Each number is 50 + 10 x the weight over its row's rms, rounded and kept within 0 to 99. Layers, rows and columns count from 0. The size before them is the row's rms in percent of the matrix's.

# layer 11 MLP down, 256x704, rms 0.0833, rows 190-255, columns 0-87
095:58 57 42 58 47 38 59 73 44 52 49 54 44 49 48 37 61 42 53 42 63 63 28 28 58 42 49 55 51 57 59 49 48 41 48 58 65 44 46 54 38 57 58 56 40 52 39 68 54 41 47 65 38 43 59 49 58 53 59 58 46 29 68 35 63 65 55 57 35 47 63 35 52 63 60 62 35 51 41 58 58 58 39 63 51 41 50 45
095:34 52 45 57 60 51 61 49 22 66 43 69 37 55 19 75 34 40 70 58 48 62 43 32 35 47 63 58 38 58 33 47 51 63 52 43 48 50 38 49 65 51 67 33 35 46 53 55 43 48 55 54 36 60 45 62 68 52 42 63 53 49 40 43 43 28 44 44 51 31 43 43 57 42 52 63 70 35 48 68 53 26 47 46 64 62 55 58
099:51 67 62 44 58 49 55 61 49 68 60 55 50 49 48 32 44 66 62 25 52 45 58 40 50 56 63 40 68 31 34 75 46 40 48 42 35 45 55 54 39 52 33 41 41 42 31 52 56 51 47 43 53 63 52 56 58 48 48 38 38 48 56 57 22 28 53 35 61 47 57 52 50 48 40 50 43 49 49 43 53 65 52 59 51 51 64 47
096:29 57 48 42 76 51 41 56 41 34 40 43 39 51 61 55 42 50 29 45 44 36 54 30 43 31 69 54 46 61 43 33 54 58 37 36 56 46 69 44 47 45 62 50 52 54 55 43 52 61 65 57 54 61 41 56 46 37 51 52 51 66 53 28 63 41 57 54 34 58 46 55 50 39 51 39 52 67 55 51 52 61 49 38 44 48 50 49
099:33 60 40 54 59 42 41 52 47 33 55 45 38 46 42 60 48 44 47 33 56 49 55 38 45 75 40 56 68 56 47 60 40 57 41 47 35 55 37 42 56 47 62 43 49 43 34 41 40 43 56 52 62 68 59 48 37 45 60 56 59 59 48 54 42 59 46 51 45 58 64 52 26 67 53 44 53 42 39 58 50 52 35 43 33 55 57 63
100:43 55 49 46 52 55 44 49 45 55 46 57 42 48 47 61 46 44 57 54 57 41 41 44 26 51 53 55 45 52 52 53 51 40 57 66 42 55 60 47 56 57 51 44 41 58 48 31 33 45 60 58 45 48 52 49 58 57 44 59 53 51 40 36 57 67 50 51 37 68 63 58 37 33 51 69 47 41 58 49 58 37 31 57 44 47 57 39
104:52 70 48 57 39 35 58 46 43 28 28 71 32 51 44 51 25 64 54 74 51 57 41 53 57 54 45 41 57 30 54 42 46 28 38 42 46 42 35 58 50 58 57 59 51 53 56 47 45 59 44 46 50 50 56 48 52 46 54 47 46 51 39 44 60 53 36 58 53 46 50 46 46 47 59 36 58 59 64 48 36 50 52 51 50 42 35 47
098:37 80 47 57 46 59 34 36 66 57 41 62 52 63 57 63 53 42 50 38 51 55 40 31 53 65 55 46 66 54 40 43 42 48 57 59 52 46 53 46 53 62 48 58 49 42 46 53 41 70 56 62 44 58 65 46 46 47 50 59 41 43 52 36 49 43 43 52 63 53 47 53 41 61 35 57 41 35 39 44 31 50 53 46 58 54 41 54
101:38 40 48 54 63 53 37 59 43 50 60 40 67 53 61 38 52 29 26 24 36 59 44 60 45 78 50 53 44 44 44 57 58 69 64 58 62 59 61 59 47 57 53 39 32 47 53 44 58 49 54 58 59 56 56 28 45 52 52 51 47 66 58 71 46 50 40 33 52 38 39 51 50 43 48 37 47 55 55 49 54 68 59 50 42 35 55 57
102:62 55 49 47 61 54 43 44 47 57 30 44 42 60 49 35 49 41 58 28 45 20 53 50 46 50 69 41 67 29 48 56 56 44 56 57 37 41 59 37 45 55 65 50 40 56 48 57 38 49 61 62 48 30 53 77 36 36 55 65 43 57 33 52 41 50 51 41 61 50 37 66 47 49 41 33 45 44 48 49 47 52 57 50 49 64 28 41
099:47 49 62 63 52 45 67 55 47 41 46 55 53 44 51 51 65 50 47 59 43 46 63 55 32 55 48 49 58 61 43 41 49 43 44 46 52 60 47 49 55 43 67 45 44 47 49 62 57 56 49 53 37 58 60 51 53 50 48 54 60 48 64 58 51 51 34 50 40 43 58 47 37 45 56 45 43 43 52 55 60 48 41 66 33 52 53 49
101:51 39 46 52 56 51 49 42 78 47 56 45 41 60 56 49 46 58 34 48 52 63 47 22 41 40 68 46 54 58 54 54 48 64 38 56 57 43 56 49 38 51 52 31 53 63 41 55 53 36 50 62 24 56 70 60 42 60 56 29 53 42 59 49 31 52 52 69 51 48 63 42 50 50 55 61 40 42 54 52 46 46 33 49 67 62 36 35
100:52 40 47 48 38 59 46 44 39 59 62 46 40 45 43 50 65 52 50 65 49 39 58 42 42 42 51 50 56 57 53 60 47 52 74 44 34 59 40 49 56 41 60 55 36 62 39 46 36 51 50 55 64 50 60 61 47 46 49 61 35 38 58 51 46 50 34 36 47 51 49 60 49 37 46 41 57 55 34 26 50 53 52 53 58 37 40 47
100:48 22 37 63 61 44 53 45 58 56 42 50 48 54 59 43 45 54 44 28 50 56 52 56 47 52 35 58 64 46 62 67 39 37 53 39 47 35 46 47 29 25 41 43 59 37 58 55 34 54 43 33 74 50 58 40 57 49 51 60 48 58 52 42 51 52 54 55 57 53 48 35 57 55 36 47 50 49 56 40 46 55 45 63 55 46 64 44
097:48 59 56 40 71 46 55 46 55 33 48 55 44 52 60 62 52 47 52 60 67 40 54 38 55 57 57 35 60 38 60 40 53 72 48 37 33 52 43 51 49 53 53 48 26 52 48 54 36 44 39 64 50 53 43 57 54 49 54 56 45 65 49 67 61 45 46 33 46 50 60 55 51 37 46 47 27 59 38 55 50 61 44 62 46 54 36 65
104:52 52 71 63 47 47 50 50 45 46 49 51 57 48 48 43 65 51 67 38 60 64 53 38 52 55 43 53 28 42 45 26 45 43 39 52 59 59 53 56 40 63 43 59 47 62 53 44 43 56 50 56 42 31 31 67 52 43 38 62 71 45 25 55 57 29 49 37 50 46 54 60 49 46 59 46 56 42 47 71 42 46 57 38 49 40 50 34
098:43 66 37 53 69 57 57 50 72 57 36 35 52 50 52 58 42 52 77 43 51 43 48 56 53 49 54 47 47 19 55 54 47 57 62 51 48 53 64 35 55 38 41 49 55 46 67 46 38 37 37 68 51 53 61 58 52 49 53 40 35 32 43 67 32 68 43 36 54 41 53 42 42 40 43 48 48 39 42 54 43 27 43 47 73 35 43 66
104:41 64 55 48 53 53 72 47 54 31 50 51 58 46 47 52 46 61 39 54 31 44 63 79 39 33 22 38 49 44 34 56 72 49 43 43 54 53 55 46 61 39 52 58 60 58 53 40 44 59 61 38 28 54 60 23 55 42 60 38 51 38 41 63 67 61 41 57 45 48 66 48 58 59 53 56 42 63 43 50 50 58 60 51 53 66 59 50
099:57 49 32 31 51 49 43 34 45 51 47 59 41 49 55 43 52 60 44 46 48 60 59 36 49 44 46 66 46 52 58 43 46 75 43 59 52 68 59 49 28 56 44 31 40 55 31 55 60 60 62 46 41 57 49 52 60 46 42 34 55 47 42 67 49 53 39 52 41 45 48 50 65 30 49 47 37 63 50 46 51 55 55 45 46 62 81 56
098:44 46 33 66 45 50 56 37 56 46 44 66 47 25 62 49 49 45 57 48 51 49 50 41 41 45 39 29 47 43 50 30 61 49 40 36 59 67 54 55 47 54 44 54 49 48 66 53 48 36 34 42 56 41 47 45 54 52 51 59 54 37 52 51 71 54 46 54 56 54 45 49 62 48 62 58 52 52 60 57 45 43 51 49 52 46 50 50
102:47 61 55 53 40 52 42 49 49 36 53 63 71 41 47 37 40 40 49 67 42 58 59 32 63 37 49 31 44 56 46 36 53 39 41 46 60 50 25 62 42 39 31 48 39 53 50 55 40 54 57 38 56 53 47 53 47 41 51 65 34 56 74 58 39 28 64 53 60 60 50 48 51 64 49 48 47 46 52 58 50 54 47 72 36 62 40 46
098:46 54 37 64 63 61 55 39 55 68 26 70 55 52 43 40 52 55 31 44 66 46 44 54 38 62 46 41 43 39 45 55 55 47 49 46 52 53 58 45 44 55 36 58 42 58 54 39 44 41 53 73 46 63 17 40 56 56 37 50 48 42 47 39 57 54 36 38 59 36 53 34 59 52 60 54 41 47 64 78 44 62 41 48 61 56 32 30
099:47 43 42 57 44 57 55 38 47 55 52 63 62 58 60 55 52 35 52 56 61 58 54 54 42 47 37 42 62 47 48 75 56 35 44 48 36 57 62 38 50 46 39 51 48 36 51 52 41 46 51 44 63 47 40 37 58 60 47 58 26 42 54 41 60 60 55 44 51 59 45 56 43 48 51 26 60 58 56 50 57 43 41 51 56 47 38 59
096:52 61 38 63 31 62 50 48 30 51 46 57 43 47 41 47 51 40 61 54 44 45 48 42 36 49 36 53 77 42 36 27 45 59 53 45 59 16 35 47 40 73 45 62 69 52 35 41 37 56 53 36 52 53 31 45 33 54 43 49 47 23 52 49 38 65 44 63 49 58 62 52 62 53 50 50 46 56 50 38 45 46 56 42 53 47 50 44
101:61 52 48 54 46 55 47 37 46 68 38 43 48 60 56 57 52 45 40 50 48 55 46 46 55 54 55 58 36 57 51 47 44 35 52 47 35 38 49 53 37 51 43 53 50 48 57 54 40 59 43 35 38 64 49 63 47 41 68 40 50 54 46 64 56 51 42 47 68 42 63 61 31 73 59 63 53 35 56 45 35 48 54 48 63 45 64 48
102:42 52 39 46 39 56 61 44 59 55 53 48 45 50 60 40 58 62 67 61 72 64 48 35 52 65 38 51 50 52 39 42 65 72 73 45 49 44 52 28 34 55 51 44 47 36 50 53 58 39 56 43 39 56 50 53 51 51 46 39 42 50 54 61 50 56 53 58 60 53 41 41 33 31 51 59 40 36 52 33 61 47 67 56 67 55 65 66
111:61 55 28 57 56 55 36 46 39 54 38 45 69 43 32 53 47 54 60 54 49 56 59 38 50 55 46 44 54 44 33 51 47 48 51 63 52 30 60 70 57 50 38 44 52 70 44 62 56 38 45 43 48 43 66 47 53 43 50 63 33 24 40 56 51 57 54 59 55 40 53 37 59 41 51 61 51 30 39 41 39 54 44 62 72 55 39 24
104:51 43 59 40 66 49 36 42 47 39 40 53 59 49 45 45 47 63 42 77 21 21 51 44 60 45 54 44 52 56 37 60 62 60 52 36 47 35 36 37 72 63 35 44 40 63 55 53 52 54 41 62 54 50 47 37 38 50 50 36 48 50 54 61 41 56 40 43 50 56 53 43 53 55 52 58 66 47 50 62 57 48 43 45 57 53 48 34
099:52 53 64 45 51 48 60 59 53 51 49 57 59 45 44 50 51 67 33 60 50 45 52 63 40 65 54 43 47 55 62 54 48 50 45 57 43 33 52 53 52 46 63 55 52 40 35 49 54 50 40 41 49 32 73 47 56 48 47 48 39 50 79 57 55 55 37 48 41 36 34 48 47 33 68 62 58 41 20 50 50 46 56 59 48 50 62 65
100:43 49 43 67 40 51 51 40 42 55 58 41 43 59 37 43 51 65 55 45 48 62 62 50 46 26 66 46 47 64 62 30 46 44 63 52 39 75 49 42 51 49 22 43 46 57 32 47 42 34 52 60 54 60 61 52 56 60 48 44 42 43 47 56 64 51 45 53 62 46 50 62 50 39 56 63 43 50 54 58 46 45 46 48 42 67 24 61
098:57 65 37 38 41 47 57 48 54 41 53 46 54 48 50 55 49 61 56 54 39 61 48 60 65 33 45 59 34 63 65 40 55 46 48 53 59 43 43 53 67 47 47 52 41 44 61 57 44 59 27 73 45 58 52 35 56 67 34 60 39 56 36 37 57 55 34 21 49 53 60 35 48 44 40 65 45 51 29 39 65 64 29 50 60 36 53 60
100:38 63 47 57 43 51 53 71 43 55 37 35 56 43 49 47 50 58 39 56 50 55 60 47 31 45 45 56 46 57 54 54 33 32 51 55 43 42 45 64 21 74 44 66 48 56 39 32 31 47 50 36 59 74 46 55 40 55 59 49 71 48 27 27 70 54 51 50 45 53 28 54 48 56 53 46 59 50 50 54 53 57 39 45 52 43 49 45
098:44 47 28 50 47 46 55 48 58 47 52 62 50 46 61 50 32 44 49 45 43 50 39 49 49 61 57 42 23 34 55 45 71 56 44 56 77 45 54 42 45 58 57 50 39 48 54 64 34 34 60 38 61 38 46 31 62 61 44 48 65 61 67 52 40 37 46 57 56 53 59 49 48 36 64 66 58 69 45 43 57 56 40 52 43 60 38 51
095:43 56 57 46 36 48 38 59 22 56 32 53 50 51 36 53 53 53 43 42 57 53 53 53 30 41 41 36 35 39 55 67 35 41 54 39 39 36 52 52 58 42 66 55 45 49 35 44 47 51 68 49 49 66 32 38 40 50 53 48 44 45 43 51 47 48 59 34 58 54 46 60 55 29 43 48 47 49 51 35 47 66 51 52 55 69 44 50
099:48 59 49 46 54 48 44 46 34 58 59 63 40 47 52 39 62 54 57 58 58 61 56 53 53 26 60 65 45 53 35 64 52 52 43 40 56 57 63 53 70 64 51 53 50 58 45 37 52 54 47 46 54 68 52 62 50 38 58 40 53 67 48 55 48 57 48 66 53 85 43 53 52 42 30 49 38 58 57 52 55 50 53 50 55 48 51 41
097:49 50 78 48 47 43 40 42 55 57 46 60 52 43 59 62 56 49 55 24 51 61 52 49 51 60 46 45 57 50 44 57 48 30 64 46 39 52 37 48 60 54 62 53 56 43 62 46 46 43 52 46 52 52 48 52 43 37 45 62 43 55 42 41 59 63 62 64 31 45 46 36 61 44 45 43 53 53 56 52 69 43 39 36 68 42 52 56
103:41 49 60 54 41 48 46 47 38 45 44 51 63 50 59 58 47 41 60 45 46 61 41 67 53 45 51 55 49 37 54 31 35 48 56 40 49 50 23 36 63 63 59 51 53 65 54 50 47 55 47 46 56 42 56 64 71 51 33 58 60 48 52 34 48 43 47 34 34 43 43 46 73 38 43 46 46 54 36 50 44 53 41 54 50 52 48 34
097:44 55 67 74 60 49 43 66 47 42 58 36 40 46 44 56 47 59 50 65 57 52 38 75 59 56 73 32 35 45 72 39 53 45 37 39 40 61 39 53 61 56 59 48 51 35 52 51 63 46 47 52 45 76 61 54 59 55 47 38 32 37 56 55 52 53 33 40 48 54 48 55 53 43 60 43 45 50 57 48 66 59 43 65 33 54 68 56
100:48 69 60 37 51 51 40 55 68 41 47 45 65 55 54 67 39 32 48 28 63 31 45 35 65 49 56 30 56 80 41 53 51 46 50 36 48 61 64 35 56 60 45 59 45 54 57 57 60 42 53 63 42 51 46 51 47 56 44 51 30 42 56 38 68 59 50 52 40 57 50 48 57 62 61 34 37 40 56 29 45 60 37 58 54 71 42 42
098:48 35 43 51 46 65 43 52 30 61 46 43 57 48 45 56 59 36 58 46 75 49 46 74 48 36 44 49 50 55 49 45 51 52 42 48 41 45 49 57 60 54 47 54 41 55 25 24 33 38 47 30 42 32 55 56 31 57 50 49 52 65 42 58 43 58 54 42 62 59 55 62 51 50 49 52 41 24 42 49 55 40 62 55 62 47 49 45
098:60 43 56 47 66 50 57 50 41 47 43 57 47 53 57 35 55 58 38 44 47 39 48 62 46 39 70 51 45 49 33 32 49 55 59 44 50 44 37 43 52 60 62 52 61 45 53 76 42 44 57 44 45 46 52 51 54 59 51 39 43 28 47 46 54 53 49 53 57 46 69 70 50 28 38 53 35 51 59 50 38 50 41 34 52 51 39 32
100:38 68 50 39 46 50 51 55 30 63 59 46 40 53 50 59 42 39 62 27 40 58 48 54 51 55 42 46 48 68 57 52 47 53 49 53 56 59 51 55 28 54 64 46 36 52 54 61 36 39 45 49 41 38 47 49 59 66 24 19 38 44 50 49 65 51 37 39 41 57 45 51 61 53 63 55 50 51 52 39 52 57 50 49 78 54 44 45
097:40 38 56 70 37 55 64 53 48 53 35 43 54 56 43 37 45 50 42 43 34 49 49 62 53 39 40 62 51 53 44 63 45 45 35 60 58 57 45 55 67 35 37 41 70 64 47 60 37 67 55 40 51 59 43 50 54 43 55 60 41 58 33 73 53 51 61 47 46 63 50 54 44 50 53 46 30 40 50 44 62 46 59 44 60 47 54 36
099:28 33 60 46 31 46 55 53 47 31 51 39 46 57 50 51 47 56 37 61 47 38 39 52 46 49 41 57 46 60 46 49 51 56 42 61 44 41 59 39 45 54 67 55 44 48 53 45 45 57 64 53 39 34 36 47 63 33 49 59 65 46 51 51 46 24 59 49 36 46 45 35 47 40 39 32 48 50 45 45 53 58 50 62 51 48 55 48
100:50 52 62 46 46 52 55 47 34 68 67 53 50 53 50 35 47 65 63 56 51 64 52 46 49 62 47 50 67 42 62 35 44 47 49 35 40 51 36 57 56 68 64 67 42 44 50 34 52 57 69 40 48 46 58 35 65 53 48 55 52 43 59 56 70 61 53 35 44 49 39 49 72 38 50 47 37 56 54 41 68 46 48 53 70 55 63 63
099:47 56 47 60 51 52 41 61 55 45 45 51 34 40 57 39 44 41 54 38 35 46 51 65 48 42 51 40 43 41 47 35 53 52 54 40 34 64 52 39 43 50 52 50 41 59 70 61 46 57 62 68 57 46 54 55 44 59 34 37 54 58 40 45 38 40 47 55 54 62 42 42 51 50 51 49 37 53 41 61 67 70 64 53 51 75 44 46
103:58 54 46 72 66 51 34 46 61 58 37 57 78 59 53 57 49 40 26 53 61 50 48 63 58 38 57 57 59 74 49 35 50 53 49 60 54 68 48 58 65 60 51 40 60 35 63 43 55 49 72 35 56 54 43 26 63 24 76 48 58 51 43 60 50 48 35 41 49 39 41 36 46 51 55 53 47 47 39 45 57 45 53 38 58 32 56 49
100:62 44 62 57 28 40 55 53 33 60 39 45 52 57 60 48 49 53 54 44 59 41 55 48 48 41 39 42 44 49 60 58 52 62 49 47 54 53 55 42 26 64 53 46 63 60 49 45 62 53 40 39 66 38 67 51 45 48 55 58 41 49 38 57 52 68 47 41 44 54 42 55 50 45 54 44 39 66 44 43 49 50 56 56 49 57 43 46
096:54 43 52 43 40 40 30 42 76 66 46 43 47 44 46 56 51 55 39 54 61 62 51 44 62 55 41 70 57 48 57 41 50 42 56 37 56 66 56 47 57 68 48 44 55 43 66 50 66 45 52 49 60 47 43 61 67 55 64 59 70 47 41 49 47 59 41 35 69 56 38 36 42 52 44 80 37 61 46 57 33 66 40 38 41 63 62 50
099:60 45 56 50 68 49 52 52 42 56 45 47 52 52 47 45 62 63 40 47 59 44 56 53 56 48 61 62 39 50 49 45 61 44 38 47 52 39 62 57 45 59 43 59 36 50 74 50 48 49 53 45 52 65 49 65 54 54 35 42 71 54 64 51 38 49 44 36 44 53 49 60 29 37 66 56 58 44 52 55 41 50 52 45 55 40 59 48
095:33 51 38 58 34 56 59 43 58 48 68 59 39 36 58 50 36 51 45 37 57 56 39 66 31 54 51 51 54 56 59 69 49 52 47 42 56 58 56 42 46 47 41 61 58 47 51 48 53 64 36 48 51 51 56 56 48 36 64 42 53 54 52 47 62 46 34 56 53 52 57 51 57 43 45 60 39 58 65 59 55 69 40 59 74 46 59 63
102:56 42 37 55 49 51 53 44 47 59 45 32 36 56 57 44 43 56 55 58 60 45 40 44 47 51 54 45 73 55 39 44 60 69 46 59 54 59 53 41 36 43 41 57 52 51 49 68 34 52 33 65 42 53 54 61 48 43 54 59 58 51 54 48 49 57 45 37 56 58 43 41 62 70 51 65 73 47 58 55 49 33 54 42 52 51 43 56
096:50 36 65 50 60 41 56 56 54 45 37 51 70 51 48 52 54 43 68 39 54 53 39 59 56 37 62 69 51 42 44 46 57 50 66 46 52 63 19 53 34 35 40 47 63 49 56 48 66 56 55 36 57 53 50 61 37 52 56 42 33 45 47 52 43 53 50 47 44 45 53 48 53 74 49 56 43 60 57 56 36 41 56 45 49 51 39 44
097:47 25 65 51 34 48 33 53 56 44 44 41 58 52 42 42 39 53 51 58 29 43 43 45 53 44 47 55 45 61 56 35 61 48 56 38 53 54 45 49 43 72 47 47 35 54 63 48 30 44 39 61 57 29 53 56 54 51 56 23 39 69 53 54 27 36 62 43 40 54 49 47 71 59 45 55 74 52 60 49 36 58 42 32 61 54 53 40
099:45 53 46 46 49 51 42 37 58 49 46 52 56 43 61 44 54 46 65 53 46 33 59 35 44 46 63 50 50 54 46 49 42 64 65 52 43 49 55 44 51 42 63 59 49 56 34 54 60 47 60 66 55 48 52 52 57 50 32 64 64 67 30 38 62 61 42 52 50 55 59 61 33 60 47 56 65 59 54 67 55 59 55 30 51 34 46 46
097:47 51 51 61 52 42 49 32 58 42 56 56 53 64 47 54 56 48 62 58 52 51 54 38 38 62 49 50 56 50 54 43 53 45 44 46 62 63 59 48 55 75 65 44 35 46 31 39 44 57 59 50 22 47 51 64 41 35 47 59 49 24 62 63 51 50 35 55 44 64 55 33 41 58 42 42 51 51 51 43 52 47 44 55 55 58 52 58
102:48 58 34 53 49 54 51 47 52 42 28 47 44 47 54 41 72 45 50 53 54 47 41 77 65 52 50 31 80 75 66 62 45 37 51 48 52 39 66 49 57 35 57 54 51 49 40 43 56 60 63 27 58 50 30 51 43 41 44 51 61 36 45 61 54 50 51 48 59 35 45 45 32 44 55 40 61 56 65 48 47 43 42 43 20 38 62 58
100:61 57 49 37 51 56 63 53 40 64 59 55 71 37 71 48 61 45 39 47 49 61 54 52 68 37 44 51 47 52 61 52 50 52 51 61 63 44 56 53 66 70 49 55 41 49 65 51 39 41 33 44 65 49 42 53 44 43 54 56 52 41 59 72 42 58 67 74 53 51 38 64 48 30 63 54 48 44 40 65 63 56 57 48 34 64 58 55
100:50 51 50 33 36 38 45 60 60 53 35 54 67 64 51 44 54 52 58 57 52 52 50 66 47 53 60 29 52 37 59 46 49 46 60 39 42 49 62 41 49 49 60 67 63 55 55 53 65 51 33 77 41 53 53 55 57 57 52 60 48 36 53 44 46 49 46 70 49 61 42 50 59 46 42 49 43 43 47 59 50 46 44 58 38 50 39 46
099:53 58 64 53 48 43 42 50 53 53 46 52 75 61 42 48 41 65 49 46 62 47 54 50 34 55 46 29 65 30 47 50 55 55 44 32 43 56 55 59 36 69 51 41 54 55 58 62 61 49 57 46 42 31 59 37 58 70 37 48 41 34 35 49 52 46 68 47 49 52 52 44 50 43 44 52 50 35 62 53 58 65 48 51 54 57 49 50
095:46 58 49 55 53 36 40 35 53 54 59 53 55 38 45 68 57 51 54 45 70 27 54 50 61 58 33 53 48 48 59 52 50 38 44 32 53 61 45 60 60 54 41 54 61 48 48 61 55 52 35 54 64 52 56 48 72 52 48 49 54 50 36 40 32 40 62 37 39 45 50 62 73 52 44 68 33 40 68 58 48 50 41 50 63 34 58 60
099:43 63 46 42 66 39 49 46 51 50 53 49 33 31 50 52 43 74 34 59 44 51 42 51 40 47 53 47 62 48 46 56 54 55 51 36 30 51 54 32 60 58 61 48 64 65 51 55 72 55 70 40 27 42 26 50 55 60 40 55 41 58 40 33 50 66 44 36 52 50 32 44 45 35 67 31 44 64 47 38 55 58 47 54 59 46 44 41
101:46 56 60 47 36 52 35 48 53 38 63 49 55 48 59 52 52 36 57 50 41 43 33 51 54 53 54 50 63 44 54 47 53 50 53 25 43 53 56 50 43 65 26 65 46 56 48 44 56 34 38 37 40 30 53 55 61 40 65 69 39 38 57 44 66 37 52 37 55 41 52 41 56 57 61 56 53 47 56 49 54 56 45 68 47 44 57 43
096:36 56 43 52 50 50 53 50 49 46 40 40 52 52 34 59 37 44 66 33 41 30 47 59 36 68 42 51 48 37 16 39 55 41 37 53 43 59 40 41 67 48 51 56 40 57 51 39 49 57 62 42 31 75 65 43 59 45 53 49 66 50 57 45 39 34 52 60 52 48 73 45 54 49 59 48 68 47 53 42 34 41 48 64 53 46 52 42
098:52 61 29 55 49 55 52 55 66 55 56 42 43 48 53 59 29 60 60 50 41 40 46 63 36 68 51 47 53 60 64 64 44 65 32 48 67 35 41 52 34 39 46 46 52 38 63 61 50 64 40 51 24 48 42 37 56 48 55 48 48 52 62 46 35 39 50 56 43 47 52 55 36 58 42 50 55 66 82 51 50 41 63 47 47 40 54 64
100:70 63 58 55 70 59 39 59 47 46 52 55 47 37 38 44 52 49 41 35 51 64 51 62 44 46 70 46 38 82 54 61 51 55 35 22 40 57 61 58 24 43 63 49 57 60 58 37 35 46 38 55 57 37 57 59 52 40 43 70 59 53 40 47 43 58 46 46 64 41 60 46 47 53 66 45 55 41 41 52 57 59 40 50 38 47 44 56